From a checkpoint of a small transformer trained on Wikipedia.
Architecture: RMSNorm before each block, rotary positions, no biases in attention or MLP, untied embeddings.
Each number is 500 + 25 x the weight over the matrix's rms, rounded and kept within 0 to 999. Layers, rows and columns count from 0. Numbers have three digits each.

# layer 13 MLP down (transposed), 704x256, rms 0.0638, rows 438-474, columns 128-255
484482485534491520512456493508464474458484500496500472469525492477488536534571530535488485557503492485523461457513475472481482504460504475536485473519562485460503469468531463465485487518530530493507508526480543467507498513507512524493474479538506517475511530481520516511507462512553510476469491507464533496465495471468519515428513439453473507461497548498511502514508513501487519524464
501479513505491483452490463526528474462505525516475465460523494508469552490501465488472504485533452521499474562452479477526548512464520503469508506494461490507453542491488507485539477530457476512498469499440477451531519507512544533508497504538502442509496499515500495522489466531505540509448489466533487531527501489500477565480461501515471463534501474493498508521520496525498475526464
525513501497467506542520548530527465515465497490501498500456496515536517516497490493522495485545509517513497502521506503503508480505521501517479475493470472505476451474535490491522515477485462528552496557501456510520483540538508475493527481548525511494487483484500538522501476475506495512461494498472488519493508477523501496523496519508474495500464494505537477501496497499572461488487
537514482527499544464490476485470512449505443518518504515522477528502503504506529525500506493503522492523480530498523470484489546489495502508521475533492529526518459491507524504509495507553485510494506495464493484511524460498512499494473499514514511513540547473506501518470489491488520504472462510522508465457478486444488479494520495492478487526457509506503454508509516484484495457489
502501481513494441553497456529518497438488471509504493490546487485511479526529524486562445529502490512493548451478513520504511514531502495533503563457482519457489503443492441531452513522518516519479450460527488520525541511463460512509502515503459558501544506528510578479503497497497447536455521520503492541523504513517488494533520531515474476438478475493475512563508501535519484497440
510523519523500525512519474503523497481518541495467544480483494491569479521513493497515462486458487493501485519508524489482527502482495497498494526492531488518524537486543503458526525524486526516471566473508523489518510533459496549542488522499508491502474500510509534528492481481490516509470455491504454494498488491486516480535515481565483500489489489473477493490557487518521481503476
465517499489535519493514461496503522477491500539506473484501516481507503510483504521474554522499493495448454499491472478511472532516456510477529489528518525490461506503535509485512494528513536483517550513549535517480496476455509503518499483506511546522521472475515478536534487519486473526516501489512502536483487498529506500506495477513562460512468517503511473473545530491508498486510
542487542500523509486500491531482513482467497496476492475537445540499497489509514503463495508531453488472479461517484497545465510446474496463500463479502482535464506489503492530524547507541533556480519474518487500537500508497510506534502556493515513491525522493485469482495499484505510487477455499496506532467521534476460527543484465499482481508542540506492491485529530496486523475508
496462499456487463556466474494502527484482509464422498522489477471469502485468511499506503483455500471534468478507517546481480501471511514507488472511448513462465530474472516494536490471552520522497472511489500500520539527515501479559450554447476500509536547525484502456487555473472517516520469521540472534508490581481496442496486533494492466502491567479537503486485507480495522530496
512496506517453489498492505506553650506478477490510495502523463503476491518499536484524497476504528483493499523500517513511515478505527500515502515511489509458495489536501516494461472497507491519504461481495469504481453475518498467511487501504519474518517487488477512479512487459498481501507509508543493502511492502463462491482513515493499515503528498516506530494484521490517507477492
477499496519489509554503510519468493483527510510505536513539557540513535534499491502537457476520490438465534460492454486502455460509530497476515502501559513509500506476521534454511477480485560492557475537507479475491520514553473518534461498476518539505518524490468532468503511510479522511477507547509483483483500518439524506516457500472482495494505520538480464504499515468502508442498
478464540499538539507511504519486492513501526515482452507482533498505523493497458525555527513549439520454469515466484485501496524510490523519564512535499523466483492484494531455471541507499482502517533475498510497477522492465479497474513499481497515488514511513541459526505504509534524500514544503479528529497530477495517518530458529505578468495482468492510467513519456532529496499522
495487504493495492512510512517460466508528490496469531543503498485532505539524479490485510494517555467476523470502497504466515517497550455506518502558515520467515477409512507482473499479466515513558521514531505492491508492484497519484516483498510528497502482519497520505526517543474505476484522526528450520463470489500469496479436496480496486541485517479529517522489486524497538495525
504508436481546503511507500445539570528490508560461513524491508441508497516519489465495507540454489441499494514485495523498506512504477501537533458511526474548475517500504495478474510471479504526483513542533497494486524473498513507485480515518501487508498507471512518496519527455469490498446493463476496490518484524518489558519493468485487539502469500502525503518506536546466511519489
515493530488550486524432544453505487514512464524492476519480530504506537462530555473460453517540481486516509542504482506510495480516508503509455550501469513557490498504474489509467481498491474482521499523476511561526533497470535540513489458482483526467517514487504505518482484432537521474527456488472515494512517523486494480519505545521469495477504547523505511490457532493507505536502
513498490546455504515483481496522440512522460511481509472509525497509494520499461562466479534513531515502503524483486502464458503557483464525449523555531516485472506445484534527489497565519502480510495486503460523468476486467492494503493483499538459514501459441496468492457524501526502510522489480484563539502512512522544491524470507444522553484502492503476547498536531488481464505483
494522501524569515542537503506504434469531516553519516533503519511530527542503558510482453484511492486487481480521456529499510470470503476508518498512481476495509497476520541482471513500495526504497537516514512507458532509486504509521470503527486512488511536482463488460482492518474521537442502508494465525475514515525498474477517495518492506484472525533488515499497487470505499501546
471490485475512537498518479490477435478474528462513472497521496498484521442477488518486501505525488512501476499465554491520494500512502485466466478495507501507522471412523473504482457495526494495520485504522487487498526498451521496462525499454501530497444487510520458544488504458471474507510505489530540490515508463480518512508494480533488460526477490457534496538536533512515485492511
486493495498494470494476493500474548435548524474487520493497522446493543478475471491505496498541497480501428542461502483475493500490502531565497531555506502570499493499512551460524548531471500476447496508486506480496508522491526511490500494452536483517490567505511439436520482505496511475498428459533520489497535469483532508482467513473459498463473499476511523459485480516482515501544
526491508540472564492510563510512537522483522494508501496515484517523508518486525474501503476496557543538514491492551434506527489504513466491522528483514511476479498505508519490462481482517468532561533479453512494518553516507543499500490499524454492514532501529486487507538501493497532477468502498486521486505491467519495479500468522525519488523545462491520527508524535487529515525502
497532495474518504504478543481520548445461514493533470510483499527536540470504519522526491520509507482497500533493562532503509525545521473512519527503517470433534497483535482502502489496547500441485494542518492488505469493470512522527493555523510510497455495477469506508456470481526535511511470485491508499488504479500482537473494486511500499548477541528517500448535481479517512498511
514514508501481506486492486528543496518494476512496495494538539523511498496469523493437477518491498531509505504493525473468480499539501523502474518504513505518490476510463515490556542517502523489468482523520505513456482542468474501512500464488493532472509533501511525500505516490516459493516511488519534498501504511502500479480491482472485439486463493461463521468527517456477474535482
480520508443468502487481481494490475492516484511517489510478538518486533504503510505487455460492498479511461526477492503535467482508560497508449523479528477510542491508500523513505460481513522502489529521494507496486458458476488498503497533511495482464494527467483485566466482534504525530504427522488433502466537477477473505478479512535501500504474492505547503507511499527521508468478
486514508541474507482520501485547633467494478501498486494485472514500465518517469472508510505520489476506524489539572512506484522506495532529500504480519534537453470461516504501500504534456511496462485461479485488491499501468521496495500461565574476515490459547538541510478479523496461542485465497522501478508459454493503491478476469465489487500477503502520520508510483491473517464465
478529462545456505520452519485488466449517512541508520486503512494490523545502522492494525474507507541507522474524534550480477523511460524502506549475514480500554501493496472577478523512493511512472529503472508437532528465456486462482484463531514520495470487463496562493482479500474539512511468496491514496482545478490505474544482536502524516503515504531487515503461494467482536533496
467497510528499501482524483471504476524497454520502495503508473487495509513526492470501501486470501488515497508514486516467510496497476474513479493506495490542504520550493512558510456494484497492489477533480498549503489497499498492462510492481492486523479483459472460485468486480478471482508520514525542439531518518548471492498508496501526515481486498491470469483467501542504457464484
501552511502427497471473528533484511474488507518521504504518442514496508476506502511462470483485553532530561464499481495536528465517540460475540435500481527525513487504492453509499513499506508507519461491452526494480511460505518484514526463527472488483481497511486551467508493503531498480490509521510479481539492511513519505448467513567526469481547489497509546469421466519517510467508
505524514523516515491474532502547495518543529495479542536502510490558488527536500472483498485519479484502513437479508511497564501522509505493519509550484514469488486434552502471468544486497528511532503517469489501517474459536505505458519477507502528521488471478492487478546489507496573505470499541529520479501535454519542489520429491500521470507532511509452511486462490475533464513524
504459444469470494468450521499519509484523468514520492538499513491525501485477541506490521526493514487545445535493546521464469498505528551479508529502493489505509510538462571468507535467494504450473492509477471469522493483487453498515511535494526501519480522520496486468455520562439489551505540454544480489534525496545556539488547527536514495472492483518514483510502489488455511489530
479490495492512521486492492521516477514532508535503530518475443539456526524555475553464489499508527508545495512476513490505492535481513526485506481487524508522546480510502492494495537512498490528493508496424508456555491477482481531479465480482540512495479504531464505482489475524488499476497416506531490493505495495482521500502471463480511516471508513492516503510454481479469473503479
522565476482512521505473542507475431531493454496469513491470537509552486494525502490514477464541512538490539500523499507461514428498556490539501507523527499492506518489485516467484497504521503478502489526484472529502475479463504491520483526537527482515496490520521516490518476496479496467489520507494480468542492472411471462500437475538494528507502460468506491481475496477526502518500
497511484479475523513467522508503451493539498529504518508458436520472525531493486522485500513494474487510503536486559517499486480488509524491519522500496535457523458542514507519480504508505496520503500532483527528465521526528519471486478467562550463496466488520518464486508451484495503484553528496519531514465477498467489510504444496470505508504523479483515534477534524484514499508508
504540480510493541531480469497546510519513523538511509461498453498521487509527439568497472468508525548499526505474503482491513475469513486484522512472484516483515490495488464460544496509502480513459473496493538482466530501515517487530497461489476492517516500516519511473533493487476496506496508501520508541520495501462541450529476515506489484511524487492520515508483482512521487498487
512468518502542508509482496540505437477477484492505512537495506482509486482446498539513461528480476482499481498535499529504479515493489476476465535465534472459478473490481508496518548486527480526478526522546506515546465498451502471480475509494523475489469498484515530540499507539501500543469519489486503503522513499507509538477507487510500511514516535509452493493477504539510495484509
497496499546500500520553453517483568561505490512461499472480499500510503476514470486500509479474464456480452527476473500518498529521494567503551517458544488494498510485493479474505526539526505509485504494476456456445533526537492503467513542530519452443466466517512486537487498527560516498518525473472528491515519461511523516496532494509515472503513484455509519487534501520452481498494
513507494504495453473525476483507497500492519469530471456522479471496489454568482489425472448512504491511489482537505487484496506507528478476519498532491504484522494496490499507521498483477471526470485512470508505523507498462525499477497528463482496462536477483479484490539495492539471501454463520501483536515501507477455482462490514482534512489524524505490526512472473478510509532497
508506463473476503472480511433529529482509520503509506482528504493495482487477505497503503543468491470470515492512522436484499506502512454537503497502516442497439444473480540523513505508496506454500500515528480509527477525510521510504497512508537486521474516506460502521474472513474516492470492465457528496491514485550454483486479495492496528492498514482502523490472546494442492501526
# layer 13 MLP gate, 704x256, rms 0.0685, rows 439-474, columns 128-255
510511543514478489484522513477497496480475514481431444496508493523493531483475482499515536436484511500480501465519483504491496520483500538500467489443517511526487533540493498456526477531447506473476464512484479483487496492526543476527479546498517515478473545512487509457478502529486506507465451446487498512487510475487544487524494487490547489520506479502495493514467502503483521501503
518496520548466526495519512500481500502518499499526504512471491527562512487491516515458472534504501524507497435478518530525531463483505520483478480513515440501487463507507494548488514479462523468536490512500514491548517480463524506479515449512502505462487466482504525461503506519458524499475519518523512467538487498509499504528523540529469520469516506526493492499494484514529529523484
514520494536526530474508527507493497455488477492557473551541492502514487510499535524486453505482503513522449532494489464490499519516489498486522526501447484508505453487510508483508534471472496492521483534509497521480498501455503522487488513501527484509506518455483495533444504478492511491522450527531490470490472536463528465507509518489499511524483495486489459492492511485479502515520
505486465493528479467523509480475485565481549533526497502461539530440479534497473505483510469485511479537490553481473512524508469497514488449486465495490513519486527498487516487498514449509498516550518542475486510486474515493521506497486516489535493488511515416508475500507517504493518512517476467498503517479540497449460503510489516471540507493496515492527424489512453498467571484452
496513514485506496515483479474550515485497464525464531484516497493547496523517505479520466527474517513512513503497527497461522534503480504478503509489499506485467496509464506472513471477497482498455498507546512524475492516504491516527441505490493499506507515478511508502492496487484531482450490487512494490482515491487491495548518527494515522525478450491483530535570474517500477522512
475517559498545560511536510493459511530478479488484467518482543480441465510492451482492516560493488473469490494469475485482479525552452516452545505535519511532475516509497529503493546533516526458500517525514505506532530497459501528502482507533515550476494472463529489528522534537513464507443508481485512521502506507504509483499505509519513509474484502510530498461534497481517499493505
512475491477504514480527461466540495482493494534492499505482529524498450484512461479468508480490517453531514461506441449512499515482500499496504519486498494527517464487533520480545500486601502543524531513506556497551486483496477499451492527516443519490551467532507518526472516495488467505515493480518532497454529533508493505539510497497505507488510508504546498491505525512494477487492
527538502538474525510477537502460515514485488516512502529526534474490530546489462498487465511478504478487509518536489529510528516526501550472485496493536476510480507507534550548502581481521528527498520523520507502499511499499476506519461545530542518503513525428512482500440496460490468489567471535520486478464514523485470517497518495435535521456497530480495511469500503471500465471512
515483492534522468512521513519499510466462476539543498474491514490480518492481509495505487481503482517507503533539532490502512471471532511493479474539515510514544462515542534504515507460483434465485504497472510515499513461471497515520471501488501494515528533499492488513477489482558509516538503531505499522490488524487466497501543523497502554496470483500513517485486510525484539480493
480504500509561530505521527517473500535482503480478492479485500474483480517497503525498486493530460501449465503505466462486489505554463548478449473524504500518520506450548485476474517520474500523496476526504510479516510520509486533492509530501464519464529494510529481490504551446487473468549458483513505498497465546476467529502534542501500502494525506524512458483516474496486500450453
503520490492522505443504529460510503488454500515491475485482528488476460486520459493474496497534496459519495438477513492552503494520462493492510452559448534504493491473487500457519479506521471497522509485498494526471514481448478476489470468512485484493481466487523468527481514514534441480496489516481461493538503501527496425507456519478546487474495518528518487504523505529525490493504
533487516516474513507516492524508509464432468489513482462493525494453488525483526500468464481471502531484497499495512517519507448508533539528459468468533473509510510517517477539492442513511479565456452526479537487466481517517501466483482494517475473508562432467473488444516464484493489507518507524475522494542503460506493489515466507481531489506537468511500505489444516493491506509500
501512502501538498520493469470511495522492501505466478508510508453480521471461486506489482530479490541504451503525477513470478501513506540474514479483511516535511477450543531495526539528508537507465503562476530463483484453492451510489535478497490521536487486506532490545502458493490513507531502496502522461552510486523554517515488472504493502524468527522507496465498548507487471490542
512512488503501498519509483505504489464497545485512491484499466515514462518492463506533506482474474484500461518490533495562492515521536518457524502468534476489546565507518507536514525471476523470485520515491462494477519495538500505497507502510484484496489507533493468483490512557464481465496505510543471480479496488480485507471537500480514519510533469468504511504472480512463501505527
525509539539487506515509490497490511495510527491518452540491503492501466480479527517478545471468495503514537451507525471508513502506528458500512492511496502525513571473531474517495524518453540539514466489489503512538514516476567525492500499486524475471484489466509471492555538513510458489478502552515495505541466447505491542514510475486536478517502507465558544508508456553463524479529
512504492508565511531499517521527493472534508507544509521510538522517497536504543524488467502499565476487470483500463527537532513479495481502508499507465461496514455494513513492477510492488516529478487480501513531493503501463541469544503521555488529480500509497525512498491497497477531517505479474501487576487511476490502457465514504500493517514492523517485510485489474491491513480551
493539472489485484531483493528506503479502511532505541524532485530531511500496474506515505483489488466497535512511493496499472462499473516494455466546540486545484491472545498541531500466458514493507475452506510549515481510416505490490467512506461524456456495466507471518475506461500492486518530530504529499483530488505545491515492468507505470536486485461473479508459499493448495469421
518519495520511535483502529483520523509490544495497545512530544512528542521464489522476428499507536532509516487513529507475468505522510523485499490511491471496537487520498512553490529504493542523504488541482538496489498532500508466455504488527524517493512522476490480506522496508515500460476499452538494447499516500497507489571507531510548487473507463473517537491512515500467504461499
466494482513564527517495521523485507486492509478480524535512519486525473514489554478513472513483501484491458534500455525506504500531476458484524518531503505528511504486563497473479542484537511538465482508508499513523525460515543500506525492497506489499511518524485486513503515447542484511489474499532453522499506496488495490463577509452527478494461540510502475469535503542468503483495
477513462529481508498475498521520500533504489514530440494502493489500514506501519530493514502522485536523494478469512468513494485484505545495503473520489498516466536455536477470531513499495482526475452534501519494546506451467512469525520502499488512480521491479506466517498485521530450520479495519521490507492525507548521503537487479506469483495537515505475495517481482506475471507499
490507502488504542561541531481479471513489544530480459472509486504481498490474520531558459509528545485493491550489461500536476550460490473533480509515467502463564497511525512493513485495471536487489513499459526505521499489542491522485511515487472523511484518501497518501541481513474501495520454541499453497505500499506468478513505501533478499513474489513490502492476462523482525471512
540482482507492471492519493491529497542491524548541492485511548489506462562489489484448502508475495507506485517530516479464519502518515533525477484493533516526487493514484484473507555540508499504494458453507499489459517460489521492511457449517503499521522562510487492487530501453530520511519525510512537507540510502512486478513480494473493555508491487511463484484482516485506504481510
521510479507463505445506513471498527492435465535496460503555490533465498511492501483532509526509482542475492513514459464517456454532497510532500508482480474513520457514539507531481488525494482518478454510473534458470501449514483532481481520519486492508470497458554500484501458475485514506532512486490448492527512465495490523468519493436541464512474516517494534445527571474500492495482
519488502516479528490496510519499510509464510511442551493569518529487509499521497516521480478493495532503534526538510532510486452526508517539526488485459561503516528487475477483482519504490504534514513487487454477499501495544506466485472468526492487530468539502486521499532468504504503506501460504548478499496475510493511557520515495499489502487526510487514448571510520538500474474496
507538486495487487573489519473489488486465539495438516456468520484504482523509475518493485506508525486507528493500495458533460502434504525498496470490518548492517467481505505479525479509501490520519516500511519466507485484444480510538503493509511539483515504504522468557482522510499517517511542505497507498492511502518543513453531500505514509487552517473452493515521506452514517540508
515512485581510471502531527507485502468518513519565524518556481502432530520515477464473436512503492489532496490492526480517517526510509515474502514489490512504487474497491523540476510501466496484479520509467506486470491519504541483518410492487520509515535520474449501478482489513518516457558525509488472508517500518474521500509531485524511522480480504453491512511529462505485529513484
515475478506501477472510444494459488527435491523499465462505526515478525477469524504535494496483511484475491540508475528520483486463511494506480521488458465485534508510513500521508492489464550520504493543478510480474530513487524508541526545520487506473526528522547481510479500543498469505484486457487487545482476547515473443500571500507496483467490483457500480497526508484495519458511
471505517531464504498511504515507507517529513537553498557553496527489513517493480546524499499500537464487483465476513483491499466473525511471477499453493468489531499535509503561482504436477502546500504536453525501499463538469495449541516504477482502496474471466486503493489520511487462490500539501499496492507518492498483543511475519509511536458506475470525462491503464526456532520514
500492456443496458510493508483550520499463508504510503489475474492502489449455521492505482486539510475495506515476484474497481528509523539477480495474509546504543501502509459489520489495478531486510478492512525541508501484477466490496492470542505512468499545497497532494501506463494525467534461485425523499478535478485501516489533518519496542486479526516490559515541507481498510495520
502541469488483506500511514463475510522484530521488455487483534507557503487505475518499474481535527500494465466515493517535516515510518487489535516485491463497497528509498458529501499502477503484476529518523478566518494501490504518510474533487547525492455467504532523480488554521509507462466474552505556515519453531419507496524463483484521455506478506495523519494488511540480543545468
479438533485508490485489491505486508482485519501546494526490524537517491506502542467518517503511502471517512515451489482555534445510496561503526447493488507484485491478524499521526496487512538485548510542531501482551524491500491557520525492508497499470504497497509507489467505499476518471525492508504477504474500503492500500514503538471505480481499490532504497499525526501505486497483
501515542502523475486486465510523479457521502498547462467502530477502487506479528515475492486493497473494494445477504504491469462462518472499514463457512466499501507488480482494504513482469509506516493521487531492511517518475553531492530467502530488485450471508479483547483512486523487520455491529520546545489530468514513508525491490537493540508518512523515489550512544517476500490446
478482487488519512467519525453489494507491551481486467477504528531501497499494489502523500488509530504518532528530510476518512508519536541538497509526497498483506531512486503498465484484473525470485481513480483507489486494525519537507506509500486486478505508524478496482522487478501470468535478464535489457490497499503506485516477533458536454482486476469552497535518497516508517477482
524494467453510503551499516459467495502489501535539499526490504492514466485466473492460503461502540495451484529501507523508581460483498505442454538509481497503534493494458486528492535475556501527459495483468487448473552496465510520500493536503540503510519527533523509501474507444454522478534492527526535536499497543469516502458515478483509521492496514525468510480483503522477562512512
482511522532518558525490540528507481512504469494505538502483505502542509530505497485546535518495510504479512564475494489508521497509480502509479484440500501546482545536529518513453540467512531457517530500511481489494476460507478527560475473536506509520485528514514500503472446484479526504523511484485506461485482486501490517531512478489503484490480470525535481536508550481515495486505
477522466524522492459536536550535501503525474531483493511479491449495470504500493462515500497463551501523495507517485502480519534519529534529510522492467437506515508536484479494486477475516520490497466517459511442534491526528501474489513535500452517465507502475525434487460485485494496452515491474477511508494520514538470519505505493488522412497473444494537520499523500465490479499490
# layer 13 MLP up, 704x256, rms 0.069, rows 439-474, columns 128-255
519494498534502508492513483435469502547478532520521459481526534488497454496530496471474506503518510481527491505488564574498503478489471472504535486544467493471509473526513488509487489529437516497490507500507491478510487519465529538511492482464518490513511483515495490548486480478456511485510542483513448521515470535524453559506491431504491473503500557497524531521519438561507506505486
458519504526481496476480486495493525474542512490498497476550514511448463502518501521494461522492490483477466524486496499505495500531478518488519507527543541477538506540477520507491497477495547477457448489491541471482508461501504545522451521479462480498506490502458472490471519521516515498527495505497453511505465533476522493453486508477514476504508527494456483483492512527430504514483
560470534511490484530510461448465531551537500505505503502490514494463528501499471492484525493507508484518522495505541472491467523498543548513497518552500486464518536448465497532497517494514540483502555551461458485490507493515490489508502470515480503512505520510503479505480496519498518505464510495484450529491507493554504565445491445506479469474523505505478521415530484459534537514489
508511479466506499521490487498482495513516516523514518465501515497491514531519549503478480526471521518554517511495518524510498541512489468478485490526497491462550488450482531542489512525482510505493527497487477502522520497489534473524517464484475516497488507461508487503496469488569500529473485501513487487579527492510474482477471491469544489470543463521514511487478491496481515531480
491504469505479499512495536453493527475480437489505506529515483502487496483522521505478530530501502515547520514483467482516517522495506468462521495509460478483489495533460480518496493465502465486473439510484458513491514468531504515477459514472506477510526499499501499454491491488473485514551531481488508498533498525534529525483456486452492492513478473566496524472471499490467521504501
517528513443481478531533516484495505495499477459491510497508497457511520492516510500533504531464509518498555510507479493519508492430515486535458529503477476502527480508512460542523535488467473507482483516505542504477445521502448495500523505476547457503556503508483500462471525514516515475495536492506522467489504453460501519492496509451501506489522495485510479507481480508492522446541
489450555550496538450512494544447499525442503532505503503463500532508501423538523496492530477552492487492470496527502530505510484510483507462511487504517494465466515524495494528502542540461507522520512425500491448496488490492483461569504484516523476502477547514465484477510516475510474456510508526508537475505459515487448507489507503466499513475476528536505475515526474509488509512536
496463470505503499459533478520526486520471516453571507516468509509547523483491488467494497465436500528461485497469528512490490472540479501509481497474487509508441515484456469408473507534517478465522516496508527473479513474518528520490470546459493519535494512532484524491499494475459507507495471491517521505581496500448492559480525504520533503496458488488563494561501513491492466528466
486477462511543453511489484469495502504482496485494525490509498497509476475493488494497529529514510469542478530503457498533486505508485486486486484443533500519506514472509468508481513503544494478485504518484509505507517512486498527532521498516485506464528505519528497514489530549481476479490513461464482507483484528546505480498529486518485514504464522472522489489528522468519488507490
521491472532469503514547508479431500512529506517520528543497490510551501490498444509482544526503515522523510506504532513510506479489521502531507502524491470509498516472445534520478474473495499509513532472512436512528460490539509458462478473509551520457511517514532482475498524491489507492458481499524514478521492482516564520479491498525529519460497483478460508499484491513508521540512
515489486455486516486491478484497499462478436459554477486477477481505509503507494481515502530484498490481521513503512523537480506440535492526460503500484476473493500540512493516539482469476491514476472493524500511497486508533512481513478501551497529498526527505519503494502522518517485519531469450527478479493486475491516482447481530524485480533509535526493532441454528477505531512500
458457528510496513466499510488498493517518484473490459450525501520455529432480495550473467525518495458479509477520508497514485488494480496537531471465510498489492479565506481502523477512525519499483447547531498509510502515480479466474519517490517470480471497508527532544471480521519509519475519525452531523501534498512517521527500529497514500469525515505485436516511546516493500468486
470520573503502479492527485508465489464468514477512509494512472495480466492511509537497504471525531522527522512479463495515491499494514482510505529468507494531520477491506477485556467497495508481495497483522521489525484517510476507483500504553480508495469503471502492501494485514504473508536506522473478514518450476518509439500453490525493524485539493461495478479484514479565502443525
444517573504500515537454527470495473469492565533510517462502514494545509520478558481479455491515481513505544509446467532535516473521476474432500503527535499499487538543510517516496480482461508509506519522485509523491534498512517514505486466497529550478532514474509503449508485552501522512463513529514456531544491531541497467444523570481529536536511526523473546498472481496549485455511
489483458490504511494449580493514497523547501564543536513507549530440521476499503544464530420490508506535530506521484484440481489477501492463472459524545465476491483473498464510503502504546518481505492487477528491497460439510547496482500478509539472493514474457478498506491535490524526487490505536507501544489466513498504535546507475453525491494522485478495496528486501553468524481472
502521531471474490480508538518513499500481510524510467534434476502495510455516472465531514506484532482516478480526493468507498481440527537508488469489482486484458506525503470460476505488496473490468455487456504470536465483501536511500513516533518507503529502478539497528493504478524564504559518468509498530534506446488492519547501493460504519507491507502480550493512483522434523490557
524488503483545523455534469487520519486481446546525544492520505510500499528503537515495453495479502470498482470509512507524517491480513497494514507519513529507475484497500529460470541446495495479531476518474500496481499486517491509479490439489468462510506483490446473466440476509497519480475496483501442556546522504484497510502477495471510484518515518550517542514491503512451523505499
485498501496535560508511489484470515505490454517471569458489533464481502495484473533519546496528476515482457507477514541487475521548513527539518456528532477508491514455547530546500555497475466438456474540467492497487525468534495459491487548454497518511463461502520464494571495480547505510492484499534533506539555536508515493492500498476486477504490489499500511455431489550516491516494
464530441481528500496510507497518513499498494491479517497517494492513507493475508475498506526506514515483501491481515495512442470549483453525506519482513478494530511502463511513503501516475484504522524538522478534500480531474489524456496506485505443496524506512530515490472478464468481520523514486538518459511559494506499524499481532526465527507467481491526537526514495478449465514473
461471510510492496545512459503473487507502506483476508521525498489509457477504498508526552503494471526481521482506475519506509494524492494533519528522460505514520507516512506529506522492494516495518502520502503482478503506503504568535496492495466553535467507519554482487446484467519470509513532510501547529488469512513459512496498529501506500523494534504514462527471534468480490510486
478475508494487504491470477463454508491488535479484519507491485466549470502546514468561498511495493455471540486504511525531475494486476452511541508514548504503494526535518535518488493471500481519537539514470510511494479474525508498479497494466474517521470469492497489543493497525514454494500494504500483525472511464519502550537510506523517495499519458497533462503465470511499500495478
506511491497497519468519496518524523464519525494507548481508494484502496488489493484505540506506472536477506529483509505460469517492491501500513462509480456493485464498499489485490518495475498485490488521491498496539484528554492457484490500473466507524482475528531539458542515517497483493473507506521535502503529489519499486475546536453504501500494504497472505476480461526506492527522
491487491453521472547482543442483487537500533516488507480544502478500468458499470534496476404520480512510513495522520492467455518506522509526499460493532472494544538497510438499515482493495496508491473497459483470511500468469500515491550547486540482492494513531510483492495480487532487517466466460468448461522492556512570528501483461589480495495460472533563437496480535554516475488489
495518495473522504477520471518495496521520500489514515491516488527505461482517478496516487518531485451461483550495476452577489496523523501493532524569502497489445531481541486463504522494489534489476459481510508541492499545520500518520518501500473464500490512525487512490453532502520492495491484483510494509490494555482455502545516487540497482487477515501509523509504504510568508486466
505483548475515533519480486506515491465481540460495503482477513514489491519490530500464500528501501514484475477516547490510479518514517509491483499505481490517513482472493527467465518513493488500494508478520468492470528481506506504524498529539498490488533471538499554485531514493492540520511467475502460514452479501474477493512499529489494511514473511501541468531504491506483528516475
473548513476513484498536513500476500515524474499523517508489465472557501524517481462471523517499524520484550501526432498501487502487533487486466507480520493528560467457505474466448571499500490458524507540527468472520483524511474531489499520515478518468497464501460488491543525503489534523513521514486507498487494523525522492479501488492465500511563476514478494522525525507516507455479
489513509482454501531514446528492467479444525525504472524515485475461475476516528480521498503486451490464483514507520479556529427498522497491456505494477445507519521518505501500479458508508502491553440484469483485496498548543523488516472533522498498461523486557535515513492488475455499526485486465481504479485466491562502417473528468529505522517543488469490490480494485497508522500511
511481523470472491527529468537488483475461569475490494491515509480494469463492482486511466508480484519457518504515503498488476525515469516493489501483497456535464542465534506554501477527523524532514486482452463557451498526514528486449489482496511505477503521506535516507509497477531464525550471527519460522493478486478511481511478467554525502481517518520521454515464538488529550461485
477521503474519413554519489508463504473505504518474480491497522527501461445477499510492501476476503482452471490492513473461515495527467470485493547511494511511489549469440481434523525513504468484493520520518516501537509467474549469490478480502476511492496472483473517543490502505516535529453479529497507535503514478548475520502513443539503483500485497493500498484510484558497519534476
456484499507501486515533486509525509499444460502476516521476480492518475473500506517504518485472536486499496491519467502486499491487499525509497477487508450483530495530507489472516536534532489487531527519536503504544517470499469490481507495464497483523533516523482499474488505498519489529516497520513545497494518422536443518532446496478471498513488543496505498490548504502515484474488
503453504494504444474497463479484492505484504532533477522483501471529500496514533483489536482539520495515465444532473505467478504493527503481514512473511445472459532442522506518494488499506537505495495488523451504533529523477511522487501500464469505504469480494481475476502516490493517492462503532494511476490519500485452517533484470532526481496524502505475466512466504561484505495474
507478530503507529486535517486492475491522488489487467545530509481482500500491533478470495526521490463487512508540483494471478489494480519517504517514535476521477535548518522542485496492509521499525510511503469501527514515493497484466495543540462471486492473481513505517472524463502510511504476493479497497448491506548468529513506467469536504481481489492528460535532554490523480485485
464529475495537504495510519493505471487479545472472457481494480526526475492487480550552492514520465458530512494462509433488507512468547517486446503463503517530505456523502518539461489449474485508519475499528523507506480502494484511509537475507524474478506526521466522473487458519521492511482503446510510461502495512516496485469544500538480500529504518508515497519491529495554486483481
486516462496540515497508546514491500494527497461487500501477463509470501534507497481500465548489477511510550494508508474495491488527486446535479498519474500521478471543495512497483501470498464502468534489498485530497496514477462494533496455515478527487545526486525498515551523524502498483483512447483456521511504517503503509518509497528540483501491535498491498524521499501507474481500
474480495443505516543473521482482482494512513480502520535454458485505527493482528509547475495496489505464508508490450534536475520487464530493545476480546467497493503474544510542509542493514550465544519522515527498496518454482493502505504496523493529507462516493522541494511487465443500494516509489502497468496485478495522521519523520496486503490502495502510504516478512474457462488507
505467519456503451517466521497498498491539573521470500471480507531510464512494504488522472486464518577474549532466507462475491469477492484523486528478486496461488516480491518516563480474493552475533466503524486537527523487495468459525499529500496514450462467517497499494449530535534530524520523489486505503504487529513516516476472508537451517453481514507531522457490596477479522498493